config = dict(
    num_hidden_layers=11,
    hidden_size=384,
    num_attention_heads=6,
    num_key_value_heads=1,
    head_dim=64,
    intermediate_size=512,
    vocab_size=32768,
    hidden_act='swiglu',
    norm='rmsnorm',
    norm_place='pre',
    norm_eps=1e-05,
    positions='rope',
    rope_theta=10000.0,
    rope_fraction=1.0,
    qk_norm=True,
    attn_scale=0.125,
    bias='qkv',
    tie_word_embeddings=True,
    parallel_block=False,
    init='normal',
    init_std_qkv=0.0308,
    init_std_o=0.0383,
    init_std_up=0.0441,
    init_std_down=0.0441,
    optimizer='adam_hyperball',
    learning_rate=0.0132,
    lr_mult_o=1.27,
    beta1=0.9,
    lr_head=0.0122,
    warmup_steps=331,
    schedule='wsd',
    decay_fraction=1.0,
    decay_shape='linear',
    final_lr_fraction=0.0,
    batch_tokens=262144,
    max_seq_len=1024,
    doc_mask=True,
    train_tokens=1418000000,
    max_steps=5410,
    dataset='wikipedia_en',
)
Each number is 128 + 32 x the weight over its row's rms, rounded and kept within 0 to 255. Layers, rows and columns count from 0. Numbers have three digits each. The size before them is the row's rms in percent of the matrix's.

# layer 8 MLP gate, 512x384, rms 0.043, rows 364-435, columns 192-255
095:167056101160131111096082100126168113132133096104181170101066165150125095109139182122109150180117118184111168141143120115108127130154138097159132121144149160148132154150133132140125094132150052
098:118101113115110164142141145113160122148167113116124127118097115145197106127197166146137127155146112149154137102058134149203128122161109145153155137159202105129148097128115090156106093136109123
092:084143096126186121171098186143131141145173135144105124106153083174139150120113153099140147127112187128107157114123097127123145101182151110170125112119106077164138125162127101151106145126089144
106:149102064094103112108116163155125157156167180133077121155138115139192041113101066093085172105123119067163167130120149076145141110109151101108087178104158110119105135113110195101128108146162124
097:149102076155166130104112134145117151119160096096126154126138076137106155148131153106084125104088157185128109159107131159138126125094181104143078127133137198124114195128124187114116136111095110
088:123129136114147181142126143084109083121056136140101099142118108068228140151143120156133111134104108111139134074133154184139080123146098128190097176140088157126098120113160105079142120109130077
096:194175121122128064094134126116095163186118120090165137153106153154104126168086084185184106152119153105175135122110123167095129154148058100143105063149126170106140172189133129055139156115160125
095:082148093126140122118208131173160143141163170154119147149132061127126134202110097159117137133132127121120166141141125131106139106175117123074137113101179100144146089187032191120125142097151141
094:138060140166140116138171098173071078131185136147178138105086164132139106126118099018139114086110173129129097107122090151123108127146104135174146107088188111111101161102131121098070067097139086
095:100110141118124135113135145162119074160201117201144102110146092145123177150173128109096123136134168145088062165096146181138107144121110101100123077112137108076116170147117123093088133128199104
097:124130144100144187155091149123100153167151142108127089177120141092100121098043144103148162152111142088083090122176056149216088054136165113148139177172133180079130135152133171133132086174092104
116:145117099112138147166135159120132048116138104133102114070106116137147127118104131107174196151172153155087117095109163099124111128131164114115109132108121158107110128117102117172108160111158187
109:106098083144101138170100176137159106166136096106093144141048153080132153175144132140181162104081134125086134113120149136170171113134086070127119101126137073126136116118121150113110130129123122
101:136132119146102045083113111130044135095187087132137071107106120111127131158052122134120143147122193085142095145120126098101151122114099085080125168105149163176156130158116153089144132070119184
095:115124085059124093188188117128155078155150126108160122143129138102136096117189096098052099171118173188157105162197222162138111117103099124117141139165162108167091111118166105101127163151127165
101:143170132169168168133176095136082103160097114097107091163081127142094087117111092108079055140108109170097145118092197170101155125123124064104102119109176170090089150075114058085143081119177132
154:159119159168120144113152158157160068109149137197162114123126219129157135138090122100136144113172172103143133160156133176136047126105101129164150138123129216196132070115098103135165087091088131
096:128171066095117136175076094088121083129106102101125157108104127128081142163119167187155143120110080114128138165112184135162204162124088142144114132143171126065151149089124019145128120165113112
113:142131120113123122119058177110143121155136147106123095134139114132117162126092115138117174115092104111111125098079195117150167194077127127082153074148169138127131178144077114148135038143155109
100:162112164096100100087086114093147135133112207156125159144127158130133097129170154091094109161127125135094135052161135080157128116196165124183135178086118086161138114145091128146053161119171142
106:104113182118092095099166086167126152133117133065108062098200115052155110105118110066171112177110146107116090174081151101102101100182137096154163150075152125154138118132060139188098136115131162
099:147126142122149092098124117204134132129167178132154139078114061159119141122071169095204126178136188123135125088134128152120105119111186099156110104103168128174095205111109135121136160126112050
106:195087131110088093145125148085195149092122195157130143112061110129109127150141163115161091099139120147155144150162128146100122107138182123107148138153144078115148090143186127135112114143118129
100:158128138077136170189141094124120060137131119081145102119118166124126183077156168095145190139203148156077117099079170149159123180119107121115071115127226135156083131101122107146097164145103180
103:184145147117167129198156114172115102193157083107184147110113104164134152122088169156162163138153186095114097143092118113066136185107093150166095072126107058107082143095130164087055152203086143
095:130151089064081118113128129184081153123112104156137056088121076081110131104104156114147076176112159120138194101164138111103100108104102112144096102040078161082150176115115124162095116152124135
092:173081152180119133111139152073132090140116138162130181062090147153124125114154086136121144155110101081077096117078167124156110167087098149128130087113203119117113144138169086122146153084130164
078:167153145127136117087102100113185176133160107062132110129127148177100030191129114168088108118094112129091120145115109145198133142095151202140139080105180145103113182152144086156140169112121156
092:146085141116088095074125118077097094204162141084111097145114157147124153131130168118160142111138195175112141113140140136126101152118099081150180214180116140168082172113154126132162154134174133
100:167124126106104117106153144107182145119129164134123150133079166118169132156089134122136128134096149161138160165165179137131145123152133130099141097145203139084115121114114137169158108090181141
100:092107071111160104176133123112148114180152080188135064126080111134136106097092094154068142113133083155131127108119136135179150163131110140070064125121155098132124175176123109116124166141112156
108:113051097122168072180111164075147108118179085131162148149122143115094144135080101107128124141152127103165168131148135124145126127166125148112129105140194109101148107135107108154064190129167137
110:190132144105150160163066176093144113118128133149123147198162095080122079071097197091118170140097081114107122148189179165142169130117117145171120162178103110137174137143111107057136102155165122
100:159098106165125155098133212122128136092085182135150152107090151045069112190059143083130092140151110131147150168134122119089185149183151081155087139139131147112140130145126150124106122129153124
104:142129136105156110116054048115092102152154135136091124068095195075213129133193128140176115183142112136143122110147113074124094116194096127123135116115099128173063110100172144100121087176151111
089:123150199043203099180100143126104147111172165141149118135162105193138180103045126073139067198124140159132088116144130091113137147150151151124125107100115146142133172140114136058116158176089137
095:115119126180111086154108116086128099128201164162108120194137193127128102148095113123111121114133173161162184153107119162139087161158122100135097111162134153207128102116099123132140106158129146
108:160113107058188122167126064139131108108141175093123115142111093082142139134089129126083151118122134124091190151159145137152061142150077093079090147129136153136116166142073133207145120109115163
094:126117083092111144169141115193124090118150122156103130102137128099129076090126111150152149168092147104113129171121114102105094109101113104118080134089098103132180118164112159092072095062087115
113:149129196106165119186113100126135132101125110186130110180134091114116132076152169098131147139088102155100158127144165130138127141112119096141139153131116148052145124071077116095110119113136152
084:127123094125083159141126124146174189139106108166123160107143107134140145134163154118112124152151123122148116108132111134091128110117150096186146077128101102167040111163149115094126116200092106
096:192113124099112168126140128143102125144124112122127115102131134123144139109100151151139150181168123112151059129133129152149111150137109116143081088111133096135122162139152088169140115157135133
095:095081113160134064140162101136151103111136105199159087146130175140082108140139091146063131166177153134114178128164153124093150207111120116115051146128155152116113144129095073135113134228129186
107:124157138134113112147102129129168094046124104132163080073134142049124081071085108146194132140103105065124132153119157076173120131154081052192124129123135198072088101116077103099101092123129146
093:099194146104134180166162138146132143112114115153178116128095115102125159168180092120146175141149109107078101199066123078147094102147141122148154167101131141166114114074149107130163124060099211
093:140142122147169178110116123116062182140132117114135146097153103123103127145214090197137068098125189088128122132168138132137139107169093157137139133140191127190096158084152119169111119146094161
114:171038157170163174123140123150086116092174140082074130119118134162156093143139133128148142108050080171128171119170130117165154135084156159117125085141119106155117155118108131125157126168120102
102:053122141169142135157127114156124124176203168166052053125107114112117099099173113142172122156121108126065116115077125109110120087090126119158108101125176177129095136138173154115138141120159164
094:128087181139185091108111132112173102120124131158165158152094160113164173207158150139092105060126142165119128151130121140095105096159134138172181119127204170139117150148111109149120164123150124
087:122106088152108088176130175063068113159098105160101099147133131073130167142077147153142147067083194160141144156078124089088155138106134174193112139077073088131156097149085117077065080153103140
098:155184148074120146140160133152151141164129108174135148065099092092116105081166088128145141152154106137081180112142079128126118153087097177140124145187092131078171116114065154149156096114094137
102:129159137131119075115092128108118078125140126158133155080070109104136135110112165134130141087082112134102140180135156126143142121149076113157082126148202130101153093161159086133178150082151143
095:180132077110110137145090124087141104157144080092086113195154122106141084130113123118180177117101124128141078159156153113151167143083083166180178156124115087089157166106137107166126107145103083
105:162108105173090149146145105121171149164155139118132095114082109155136058106157075108137173170134175154113094101146165088106111141160124137101202126162120099103149091084107112147144166210153116
097:161103079110157109088128186124068112142121138121135121145131102143140065086067133128119179085113155122147112100143115161163111181098078187174192133163114099122146133153134066113101106136134143
093:143112128114191125150129120063163190155154124104158121069161110141112198168134103166163136107138198122135074139092148061122068191187167140196120106088111115101167115130147168053117163100160175
103:129169155090160102141126125132112144120108097163127097148116167151189145060153141120126130151147201054042087117093100154136152194102120129128123115099117156108110139134158100105183154140134126
105:119025155086104138126075137142202120147098149110092116088122152083168106153167139117110174173157155146107141127137154131123117191111119114122146149154167105130158087122107098138081135144140151
098:161114161085179178054130141145132173166129109081130123112125094118136189176157124136196170149141103122118089101114120144099074163127161098120147143084155122127106142133136103107050195166141083
106:124111160096079076107134178135165092157136087142135170078149154118163083141157060096140124184116120117131138148136165139135158100130133096087096135133098128123129109176090135195108129125107124
092:152120089110124206151119059098103128162121071080181130133126132105103142144186134153143088142147131173101123165104075154122106121180127126135103137088140104181176127187145171154066119129108151
109:151112091179072143135137118134144090143143142078082057113137152124144118122124080129180146143168108113070146093175163073118118176099128120108133149094153131143145089139092091105104120148111145
103:123150114166158164117110127140158137147122139114209141156086127077175156162083122083150155152180104088100136117150169106078190108101151133108105108099196103167174110106065083143095115127061178
101:135162139155160145157076077105130091106081085090125111106124080090158093098122111105179101107130128111150145060089163156150113114119104109177111157133181140124111074133160146132142123085124100
103:111102155160092119157093050085147117115074096101136118123145127175197123164053082097154155142107167159196177136130144115127158134121113068171139150143149090134155110096140196128151151152094159
095:160104139124171141141094111127114122089154154107099147091116092077147099089101114063108141157145214117127085117213123147090114146113063079184128101109137188090172152073125170157134100080123157
109:156124202158140138142105125149087116098135097156135142104047147093136164185130182116151118191141183175143182076102160080129085134132150078134120098098118113166143114124098170103077085107143104
097:138124152103097125118083118065131103121142140117089110129068123116172070138123150154137148097115090175172168183165091089092133135082164098131177156169130093114037186091119104090166079120100171
090:122147187107128148098097148094153063170134148120115111172119113153114148094147082158103109129100138138126162120113179163164141108122162083128146145127119120107148139143165138125148187098142110
099:116121119106146174091135123149147119125117121077128152139153111179153141190119081169144098095179098131142165094139133104118109120170142094097146057126172121124158195187102056125119128130154140
093:142186174079129186134078094096111145161151130088126134143125107128063174131171091180130171076093144162111139098081133136156167168118112148070172138087182059113127091135117124129139147140098158
091:154083089088092162098157190135143126103046125098082182077086154161178137186128100139091115190083146139108076084091169112100156095069102171145092089158106141164145110131145121143143109164139112
# layer 8 MLP up, 512x384, rms 0.0451, rows 364-434, columns 192-255
100:124113119155172140074135137163072139131193160161147115167103164151142114095117105050077110102141121091088140124105101126070108154124158104161164102201096176114077115132166107114127169182133092
101:133140096130096135125160135086139113135080136067143117146183140088105109101091134119138154103138137077090099132116121123110139125143098107152145106143149130051141081134131114120140090210118087
106:112157143106121124172090145135118179099187144136150122153071112136099152124169118126063170073083104088122134104160159088114116138062123116100181173149144137087173106246128172151197124125140118
103:133136076126137091114113163098141152144089125109144127125102206123117152138096157115081112146126182127114114079158096104127143107120157153111112103177171136144139122126132116151129144113117127
104:179184099182159174162139145082127148114134169117085168096159169141128147119128142121108149125044174103118123148153145189138119162082109119154152198131128105131131128173193133102169125082131134
097:109064108107134106101075122161105060138087128133118088152191141112150091129156135088181146155142153096141170143156150161172134092093121160176125110130106133175126157112167084077111141149113103
097:080144130199194106087179105088149111116137144145157110115180142092103116117124123065084122194127113142125115113112102171036093130179144070159105151110136145167170135105108095154203080163164140
093:093171136143177091135158170148133105164160168147162185108096146102073093126199166121200100137116147131118172115176113163143136113153116085138102165033080171197118143171079114103137141128154109
098:122108094134131095194114078105140142144117046132103151136163076095110139091122157164159164122087124194122121167108184127158103105088144118096072141117124102164101120119126114160146152125100136
098:123194169110144131146126121136173122101115168154086149129068056141183112082076147151114111084107100183144097182123120096091102055106143132055096160144156120091149092124143168104146088147151171
096:101159079103162159138128155091127205124161137092173100171170116157121077112087081133121169109114078093176104127168106133099113106138139099178137142211084078147121089153136100080151119147119115
114:133133102127123099159138157140162116129124122082066125110158125140110147107108126106103159054097118197162020105123173025193077107052148171068106125101112151136140113157091096088099109146100101
107:087103155091102143134140124180068076162155100150152146137140148145135145150153054082117128079124160132104141118141128119065049144154142115122230116104118152109157131140112185097119074125145144
107:114125167149091113135105177100167136105115133114145133126152140125120101043189049075177122094129116193129095122140127144174092099176025133131173139146178112106074138177157155089087134134157096
104:130091169164113094131082178128167114125106108134152106159103118123126115115188108121131119096130139105073120102116044117162150126143147098169098095107105067087210144132159121135106120100105131
103:174157109140097123111122129131101139055066105116154160157159104123069146141077145094165156104136151156154099102152178117103190149147092098151139101091128131166107097116131105097082115138109130
087:115148181091152061122077140127109158118108147081100158132148055128071137171161124177153092151123027176194162153118076097094165092123140130121147149134128053087135161205151191122090109086151155
098:052149081121098157115090144161106101119138120086116145195080121176055124125183118139157108094085094112157175118188081129154163134079129147158137112154120095162150159159140106120078114094075110
110:105109082175121146108126119137112143093184162127097126149114187131124076062135136085115125099138102125149115120128121160091170189118167147070144137119107098057104133182150124081144169128186165
097:093105140097126164102113138126162151081147131122156123110175129066081204133112114158133070138150137073145133080148122131154066027172122138153183061152166155092138130091149127119155115137161118
107:152137144137155120180152115139160130148120160125135135078121105065159098097101111161128113100152171132100123132098091147175112092140169045132083094173122059186098189138140120130143200131190177
100:143176130156160105164178095170199146142099139169137134092134118111098153191125139136181118182081087104111060155151143120122161160191155169167132112066115133082151097159068128101120154133141167
101:085195143158144116182099124141149129094190104116087073080096114152141160080115127133104138081057103122157114150105151094119069116124117132118112142071099157138159126132147136111135127094049084
099:121142137110122189112134159136127138070100111202087075168165093176103102170147066096130113119124070149170136137156105085074156141110125184105178151126138139091141083105125130144099078122103127
103:181135096059100164108132158097203160075082190091168089137113130180117151171121144140129059151161096088123118105161164102123127150175109151198130102129096101114139113130132117174038150131149102
102:188132073129099128108138131081172150080182159103089123149204201121089092066133104095187182091120126146114129153141119116218175119116141197176100146147090187115158095119168095128160159204141073
096:196086157140154124163140139122141061141106188121173121129102092165080149088103160098047150111157140071133087139096156104179121128091054159084099111128136127097158154139165125071095138111133100
114:084118149078178148151093105101090149148103123171174114075141134129126150103090091082126160128101172175132089141151152121077067160182120072106113110099146135112140182147092184139115161073148124
101:094122086120169068124138111163210177041094111163061143157100101099141100127148121107128168127107129115165123147127168105191167124152113122184131146214112105103085199156154079159138135170116084
099:047149124121119047158128089073124132163124163176076159189132152108096106151143141130115114127130096136151160081201136111151091111132114145145122128118100107055098112111124148110137097156063128
098:126174126089081110114134175141126101198116139116086173117083151095085126120121134128131199140130155099043149151136125135121093086122099110089095106070123141130155150177179110160093062101113122
099:133130127138136055115154145141119084137160120109130157098186118120116121118126145117131185166132147177124084095167148091126173122105126138129115114125178139153069149128106092201074213119098123
107:119109126168084110130150145124092140121159160137130077128099110147139155110111079139080075112093141118166123108085084161145077057106132103058112112122177103102114159193170097135152140165117120
099:149109151147147114181144116182094158079057050117192104082132118133103092159139165131137165134113145129148155103114088087068145173159132092103102151131086130119126175124123102156132138160096056
106:165072153128154131124063107150126127112116092157123117114123101146118150154116067095122136106129118117117114097152138090150127141140136126172128118154162129143122073079071129106169153104157149
115:109151146124151083194192112169147111109105132091091103144170117171125207137067114135174117177142145052176101117115166053110143173157093150091152148102107127131108133154149109105115131158135101
094:122198139144152075132145100141068138152115121116112106112145133091083137168114098120140199121143153126114131147166127104147140172112110184131089099111100166119158154145204110125186078088095127
108:120146079107113101111086152086112080111141096125101139111139115107098140188144136120155141125134107140170118121167124097133116074117050120104141049100164115141140144135133114150143097101119111
091:120140080056149099121163116095169134117113098156088106138168149061131115088105127154102165133110172085125181114102146107096140157077116140149136098131137095111168134118177112024153140149108085
104:096127180070167103139101169087125163103170088130138112137105128077052144150126148174128114121077098121102184122197126134181199115162096137179161143136116078122132114169115144125179132134112153
093:144150121070138131173107160148173169134146125150164124116196111121117154150137129141145140134075122112137153122138134184085123100135218095151094108153098101172099153162109135127118159179061131
107:136150045104171114116138156112133082133169136146165113096164194072143141129100157118062157129178123186076112115134118189075147156144131136100108171098190079153132059087111110121111133186116099
099:067075137138056067135134166132129114120129187140059133101073137084151115121075139172130141120095148207063111091201132138104192134112085160121191176155153086134208111132140107165083073101089153
100:128112172110111101115124144089142125120097125105156144064065121118148205144145056099111120184149085145121167125137077109202174155156106114130118190098120141168159113092090077118170131168121194
100:124085145146167169121147177145115177031171163160140121100088151138118199152061107085048129130127099098136120085189075142069138116142150131202152114150153150134127124129122140083156099133066164
096:162159134134114159092131103136118090116158121119124164059179127159106055196156151103144116163118109101163119105104130140127129169141126151127117128141094088110127117152113128187076133134142122
084:135150118163142125164118089194146166141142157140146137122130146117098142180137113127117130154148175119159063189097119142164143111106143133117128099162114147117111083104205190111114090153094079
107:117142073172170142160129118118141155125174169155143109084224092115119085132130088125104080135155112070091126110160108107090085116201129137142136132113181123162183125100182111142136131092177119
099:115164146086107106147134099140106140113157123089119115087092109105112104117109151120092108070118208158127142155093159129054096091100145106110151086118144134165199139172142130127063163143115106
089:094166149114074186183096118170116109058118085157178127132123143152000086103163171098144195139168083116087120171134138187131118209150120092114113173118179166122142122114128181127159144149111107
096:203095101132131157169106125172138130117139167130067123102133212165098153162076096145115121161088160113187105190172168115111091108093185142112160162130121107176068118177204159095164176176060127
094:151115158131116091135131101122107147152112131178107109126159095115131126099105120077117175100103144129113154156145126096153111104094125122118125138117071110119199124115149145107048123138201088
095:125127081171124125124145153108146097125118100094144134099094107149106164116148124138175097200124143164127089143098146087138129164195164117142126122096161119145183123115150132178139159133157067
099:129094147151146111155121107186179122116143103131148204082128144096101142078108117159175076145129151153111071104041156145173186109194084137096192125075094180125089137148078104102132172143143147
095:095161167089158135188096135116168101161115101141201156088118095120102121140142115132178138161161068132167127184115120126111134123137096091127152158145117144094119092199154135117123096062119142
092:134145120121131081100130165145079148181128082088161121163114152144119039147078118142119045111150114145149119083077098171108182204085132137131166087172135144125118119136139090135042073136099108
099:146125125117183168094175129159167148146099133123101100107113101195125127124142203104114126102172151157092152095122146122129127133112129189116107127100185119121136091134164149157146139098104122
111:116121091125084116157079112063120164166133112093065104135083149136129105171091090129144119104147113081114126090135157071126135110112182113165118102128120111139118133136114093097162133145104104
100:086154097139111127116170140065140081144122146139155112105100145155110140129093123169090122094086146094130098171091140150149168109180142134117159155181111131127130147140179144113178112163096109
101:100080145115129111100138104099155090106115116094159132126170060142087138128171150125140129181154156143197174173105152079101132094135083151084101107108201086090125134131134159148171159148116136
096:144158106128139084196112187121123168081116196083129103122175154116089122130086091170182120138120152151125142116187146144116133124121090061123103164089072170076067127174127153082098121118176139
104:168129105171159110147113110095167085141149137114141025136163153145176120108164085093120116143104152118133131119107177107121128147097126136177135113145115106117068138107126133093153089148099090
104:168150151058123174107150138135137147160133128115115135086080109171106115119087144161146162182098169135057032131050129145119155144078108154098164136130137122146098117073143109167062102189171074
097:054100190134163092125151077123117112139113128181143131148128066145064158181127104164102082079171075124162106077127136088156153118114152109118127163114104147089097151152130157177120134111111113
103:182143082144172109097161193088106198160108179140160078151104139122128111146130086164088153088141177147141104146171148142088152126127122106203143113110175163116053125112148070108130107097157107
100:163086174110096067099146100155152151137082108111033130134130104110090134093145161154167188129120144169163127109168181107139119102085213134127048156139068064202139189112198127126088213143142133
104:138114099142189090138150179130081194076179162095137150159107147110051085113155113034158169147143131143107093107164090112149117107135160106106094195118128177120164119132146175096232113101121129
099:110126107099135113197155148123129137154119140105104154129096089175123102084085133164125103123098159128168146140122156141156119075138138071152111144104156148146117083133118128119130106148078112
104:169128084158118090162104104125117189115112114091150173055141107109122128120172132104160119160150150160105140159139121116141084133168088139104093114059160128121113098173115173206159153073092166
101:146126112143160097134134095142192148078110158089108107166157091083107118104098082115157122136143164132130201145100076143126147121103130127103091053179122133167162157142081184132142152228177123
097:147145102115138070130134166095169090116093129103108161087138150120097141113172096176156128102144116183146158103136154105151128136092093134145162098122150153101108177093132121155122189154181182
# layer 8 MLP down (transposed), 512x384, rms 0.044, rows 364-434, columns 192-255
101:160125142104195178190196142119154130142186186134135153203091069118142127166179165122178152149120095106098180145114141144118131084144091075073124082142148116121151105110046123151122096187091159
103:099111170110120157151151162108143146115057084105144140078172109127100118108072108132128167123197123105166155141144186132139190115181145141075152134158072184186159115069170148109144122108124092
099:158100129075140123128184134145112087141167107136153143172093141113091096113096143096125123117101110149146075051091104113122154158150156147149086130124113122115090080077142085132119136130062100
104:125100210154184164066141097134125102099107132118120166085175157130145133108120122135097138136187125165146091125060164160142126124153138092100162169139080156052160167097093114173155082137115103
105:080155094094093148146156113107154120126163100062090104092081173121072113105094115149101154118167140114090152137105151124121109171171068142110131061148073154116106153148121127165139154171115133
101:153127094172138140068185156145087095102120125160110087107112101088110175133125138135144114149092123109145195047154113157151173106142065161106127136149115167090138090141139129090144099111116146
103:139117120083116078117131127152120216103182126073118078171115115086093107147156162131115092127180154116168110102116130121162099158129132140167118093077124156134118079166077174113128095124182147
098:172127166140124127093162079149138110179137120124082124138094093087135137119130128191093166143177083129138124157105167120174168113117069161170124118168130130167166134159056119134159135095147143
099:152073135169106137148137210110129199163146141127145158120148121181108149101185107162054108144117109137123157113150129148068087131106182122087128116137181138138100152105162114124152196128088183
100:097131096145120084119128132103100131143141153101074134112116111122067136125093147171123118186056097104125148073162183083128146124183189088100182092098136085149085194107097152152132136123134160
103:127109143128163100103124179118104138150104138141128135139075126109105126082181065106097171100148119114119117100146091148107139129102155085099167201073110120120144157129107105075092139085140118
101:155149107154081120114127102102097121159122145108127114147144154115095148156109132099103142063013135130140142132121152138122156189106117126108174154205151132152110123182098175135115085157097096
107:136138127138126143178120121149176121177089158123073120124091113123142132148149057142061082045129130111072092146105152114096150137059165094118145146134170080059116155173106074128189184138099111
102:172137093112174147156107129135126187149157121141114139154128118127127153162146167117119118170075099137148164109190174161171088071130094080102139159069070105112083095151187071171112093153124096
107:126174137102113129118090127129178114150118148101131122111111196123126064110148134129104188142041136128127121106117055140124109146180198077151085099134199131124138143063129094095153153131115064
108:195106109109114130204119170062100151106114134112133141119107164178124179103169116142132138075217110143146123105116144137136118154165134128140154123125112138166070039117148161122111080151098149
079:131132129153111144149189106168138075165116131169151124134143192090173124099143115099133181113169183091102084170165089137183108121134129109113158153135142214153117096114110103127148117114122144
095:159143111159127161140164132133147127168096099118073091117119124147155076141124217183074094163149134131103091121164134118145145094141159097111120120196094137145089147133131175133091133146113144
118:171126177192125142149124119150104135143100146092138189081122158129172129211092139115119146107142072128132152123132120190101101173134118124140123127130117140165161128149101092050078138148114129
102:105121160087058114156180166179138185142080102093102148127127114125058140116197122107209144166116110141200138130096108156070149170114137138110149125109122179115158118121118179123170116071165122
105:119132175157115110143133118131118115144104158149138143127180148091141129166122135135128127101114114132131120121116119165092170141100152135159163175133116126118101098116152121128125128103195154
104:084156082078132118122086090123148148069173115158147156060148130109119114128119121090150148118065097078106056181105161137124152150114148162124154140087173151032122175091164128143105165091144146
097:118105107098238132137145169121071087109157129157157033181105114107133139135104125140124141188183092167159130156137165136105122132065107074109155106061073102129091124159113149118137119066143175
096:121118150056136104114117135141147117113118191180108153192132061086155103162149132154080092174069154120131079154125146122120072098169139080161133103148157100172079200147131112146184084152196137
107:075118132153137141130175110139118138121124103146105117094188097093100157104088158166194053112190095073114113120103125155089079081113096143136118109068145109043085094110140091098110046161129089
103:117073149155076100132144156159145096161109165129105095128124184141143133105140090123160184117160153143174139126053175135194205120153124151100113132164135082112125129145131119163159139119181142
095:150073138135144119131130184082173120197122091097110150094101114139198183070137150126154146112141063111097147107134155104152073184129113106102209138145153142141123110076201118131035099182145160
115:127124151083154125170059107106147141164138171124180174106107151144120102100119117114133137101122178147111095193142117129139118152166156069123106044144186164131130206064141136131147119092107116
099:168115155163124144156135116133079129110158125167123148169125147138131176161121110133177088138087118128116135094059138089155152123084107167137135098115103104171146119137109108108092095137120132
092:169172137100128156191157126098158124126161087109124159064130126121180177135137117226118126159136094171121117151153115137087106112114075137106084068123160096099220126192060173144150133129192139
102:161155089152131102134127106111090127109139164112143142103077197113123190152148134116176065118197147133133130172102118106133147115136169165128129150166133103195120122074180106144124153136123170
104:093124099127159159136196133132064102163130159169146154098126156084121087135113092071091084104081079121106185106212106100122100143151155082141128187112149140115091161093144095192166155108069111
104:072159097154121094126154161146105107066119116114196147075112136102159167148148084130087091109196139135104131115125150095141139159133092134091103100095136105104122143066156144108179110149117095
105:146133131135149075149166102085078141135114111143120151169119151160093105141131188153096097126001086147103088156143140054132142137145118117144153125047115107149123079126095146107168128137086111
104:090138157114142131145159135062060150103094088137132141106129141155118073115128160147122125111072103101202079125110121106078124170099132115162172135099169122064163141090101195134147103084165157
110:133113146178136113149123136132154126115087122087086105151146121077166164149109165157148132137105163096125134120051168146154064142147142128093132175163142123117103177178124052179111109148075195
093:085134142120153078176127141139126133116143161161155107142123136174106103102096121101160140129118121156128175162073120092143101127112143162142082130101087142109163171112121166120133156114138145
097:151118071129123123101153132147146127119100085194130121151069096110148115113137091136181111182052109115104131168163110140090201105158153123118109091145147112182133116101166100132180052157145121
088:127133109174140173156114142113148096172137180121126208133053153142140114156160156108165156162052102150114074109129127141151125119127153077170109085127109122091080095143122156154123136161198135
103:072113187068156193112114060152111094095114085145130092142164053111087154142107161159150129110152119155097144116180118109167091072083145117138171142097104129128120196144117105145141119109173128
097:104092092166111101160196183147101115122134145196104140134113129133144130165174149097113099111147128104160095081086151157113109080143105146132199151185117103149126133179101077103099119148152100
098:146081129148111112152138116114142184111168126147124098152145134129133093099115176085132097137131132107133132123101085170163111121135144109129138180131155196112192118116144162188106160065088140
103:176104121132066131123135144142139153165162156134076146148137171140177136100104114153127121136000124111132140119169100124110106165089153162096120140077114168151120179187150143150163052055145107
105:105124102094073148153148182112162156096084075111148145093108163137088085069128131182157082124218084105177111069142123164117097123149124088157050119058162157167137151138129155138104118168135148
104:125101126117112104073107109108152102092089133146186171135120171143078094132140135130119140142102104135107130134156092100152097082119120108150138136126136104065120083128163102145094196178155107
102:141158174174122155135167168170145133163103103136111127089155128110115132137159080118145119133139105122145149091141154111169120135127107094177127107176160133145188059111159168153128168157108129
093:134088187115144115130145165082117059149129141108139137122132117141166104078185112091112167119156103127127159099116105136172121128092147150099118118089136131117175126137065130139176145093116162
104:173126132093138069133101155138107071124161092153084132188111134131168149145156126142141165082119083108134086165159148139089155143176163107138077078166150113182161148148138097184122103127135131
102:066111128154184213188125165119112185089183171160166113141131175107192073141157147153136096145124112098133101160144176149147158153132130142135154133100137093123143129042106072066118150108122092
096:112082132162172147124134141200160102137085077123073122140111157138134160067122120105117124145178141115136109119174111119133067117077123107145072120134130179121099169081121109152175101082169125
099:131179139165142140111108153127145161150154131147129088114079115142153082095187121154153091126153088152060182117149069145113193152130090134133150157161151113059218135133144139177055145141199109
098:154141141129152144174157142145182124077139043091158135161148155132071118155104053145162094099121129105167173127160054130146118189167118117165156116104099116147110154113081108110165140107126130
101:100108091112135147158130174148199129097133155182156088089128107123121091131178153086093163104088111112139139115131087158126108151145151102157153099106120141114105132113098133105141164117035175
101:148174172149112184119134093136126129084107108147176145145153106192181098128099117132094133201124064117123151115117142142129154134120146083076186118113147133166081118127141100163114117176160143
095:068121160120140086147054165145166182174115121095141136184137191162065118166131058149180194110127121096161134144129165122118124170138075132138123115108119096123148130175153134109146109117075163
099:145089121079111173172112187125128191135143138088158177114114118138127193106098120157085183092123192125135148176180088128168059150091087120113107116091134169131114152132139181126143166063102187
104:148091068134115173101174133181127169152132169153155118096182071105135111188118145182122133116161130129131112105131124089177159140144095106104097137140170132105208140060114197162138139129140120
101:103124120128154153130132174162065164131125117152107108132126106120111153160121102134139137105021118190133123095109123112151101106116089110113140086127144150141169105135125160142150097145116102
089:154108112129087107144083142106171134122115136121108146094146122105162170135161113131152116107048121101094098090155108185165086047127096137088125183123125109143097119115102134131108133142135107
106:122188098107122159139130181182124127106147171160126162103166118166086145115123188135103137142113150098127145118103127122148196113173078160097110119153099147099134186149125105091186161159129165
098:160129121128128170109108155092172118158132083116144129092126129082165122097158126164140127109157109155090137146079108158115156083112108127085121104144107057188100140132136184081136120165093154
106:150123176104177138149078113108152103196153145190120128143137157106156148093165191194094145106157091089140099093156106172148169131081109119201089126150169104129129097137109104050110071076113103
105:147072163143180178156171097138130129096110139171097115116114130132093178156124120111137117126129144143133194056131122133155089112140133155193149107098071090184190165160141162103103098101113088
099:138201157159061121119145141129115131153154187131122131123084139151115128181137168063122165148137190128068167133173150145085091181135107127112165180125100075073114201119095135145155107164079095
105:175089080111163105174082098147205160172120194175093055122150101082168104161042155128145137084183114111107111162152126131132136077099079158151097115169118123177105157146125126108113176157125151
098:154080166150086117093121161161149115113095182136075114082108120138133191126152117127096094066187117171142130115128188141186107126123202153124105164092172054138113170127158149105111089092136151
106:112126148122073093088126160134126228164126153159136140154155099140128150173124147082101152138101070171153151062132109098069122017163176122156153134101120071110144143108070148153207096152115145
094:111125101101112119156190121126128129088210143112153109124107081159126128110132186176107136157090150110144159164184145192143073124205125123133073103125113126110149196116133162129167123049101122
106:098126095073140108140134150093097163100110111078161086115111188131126085088127132073075106131130156132060156172149160091117110153132091122121150135119138130101151144140088097167185151135127130
094:198152124117147103163132120140117149086074122131162110132131164141191091080110124144157113137172131150044107101136109124159060130151126115052148137063121117127089165105106126131186192175142142
099:114097140150120113137133138181124079131134142090124133096131139150128096149136138188154117148141151212123124144148200112096144127095136119126120084133127200120125158115117100163126103114140156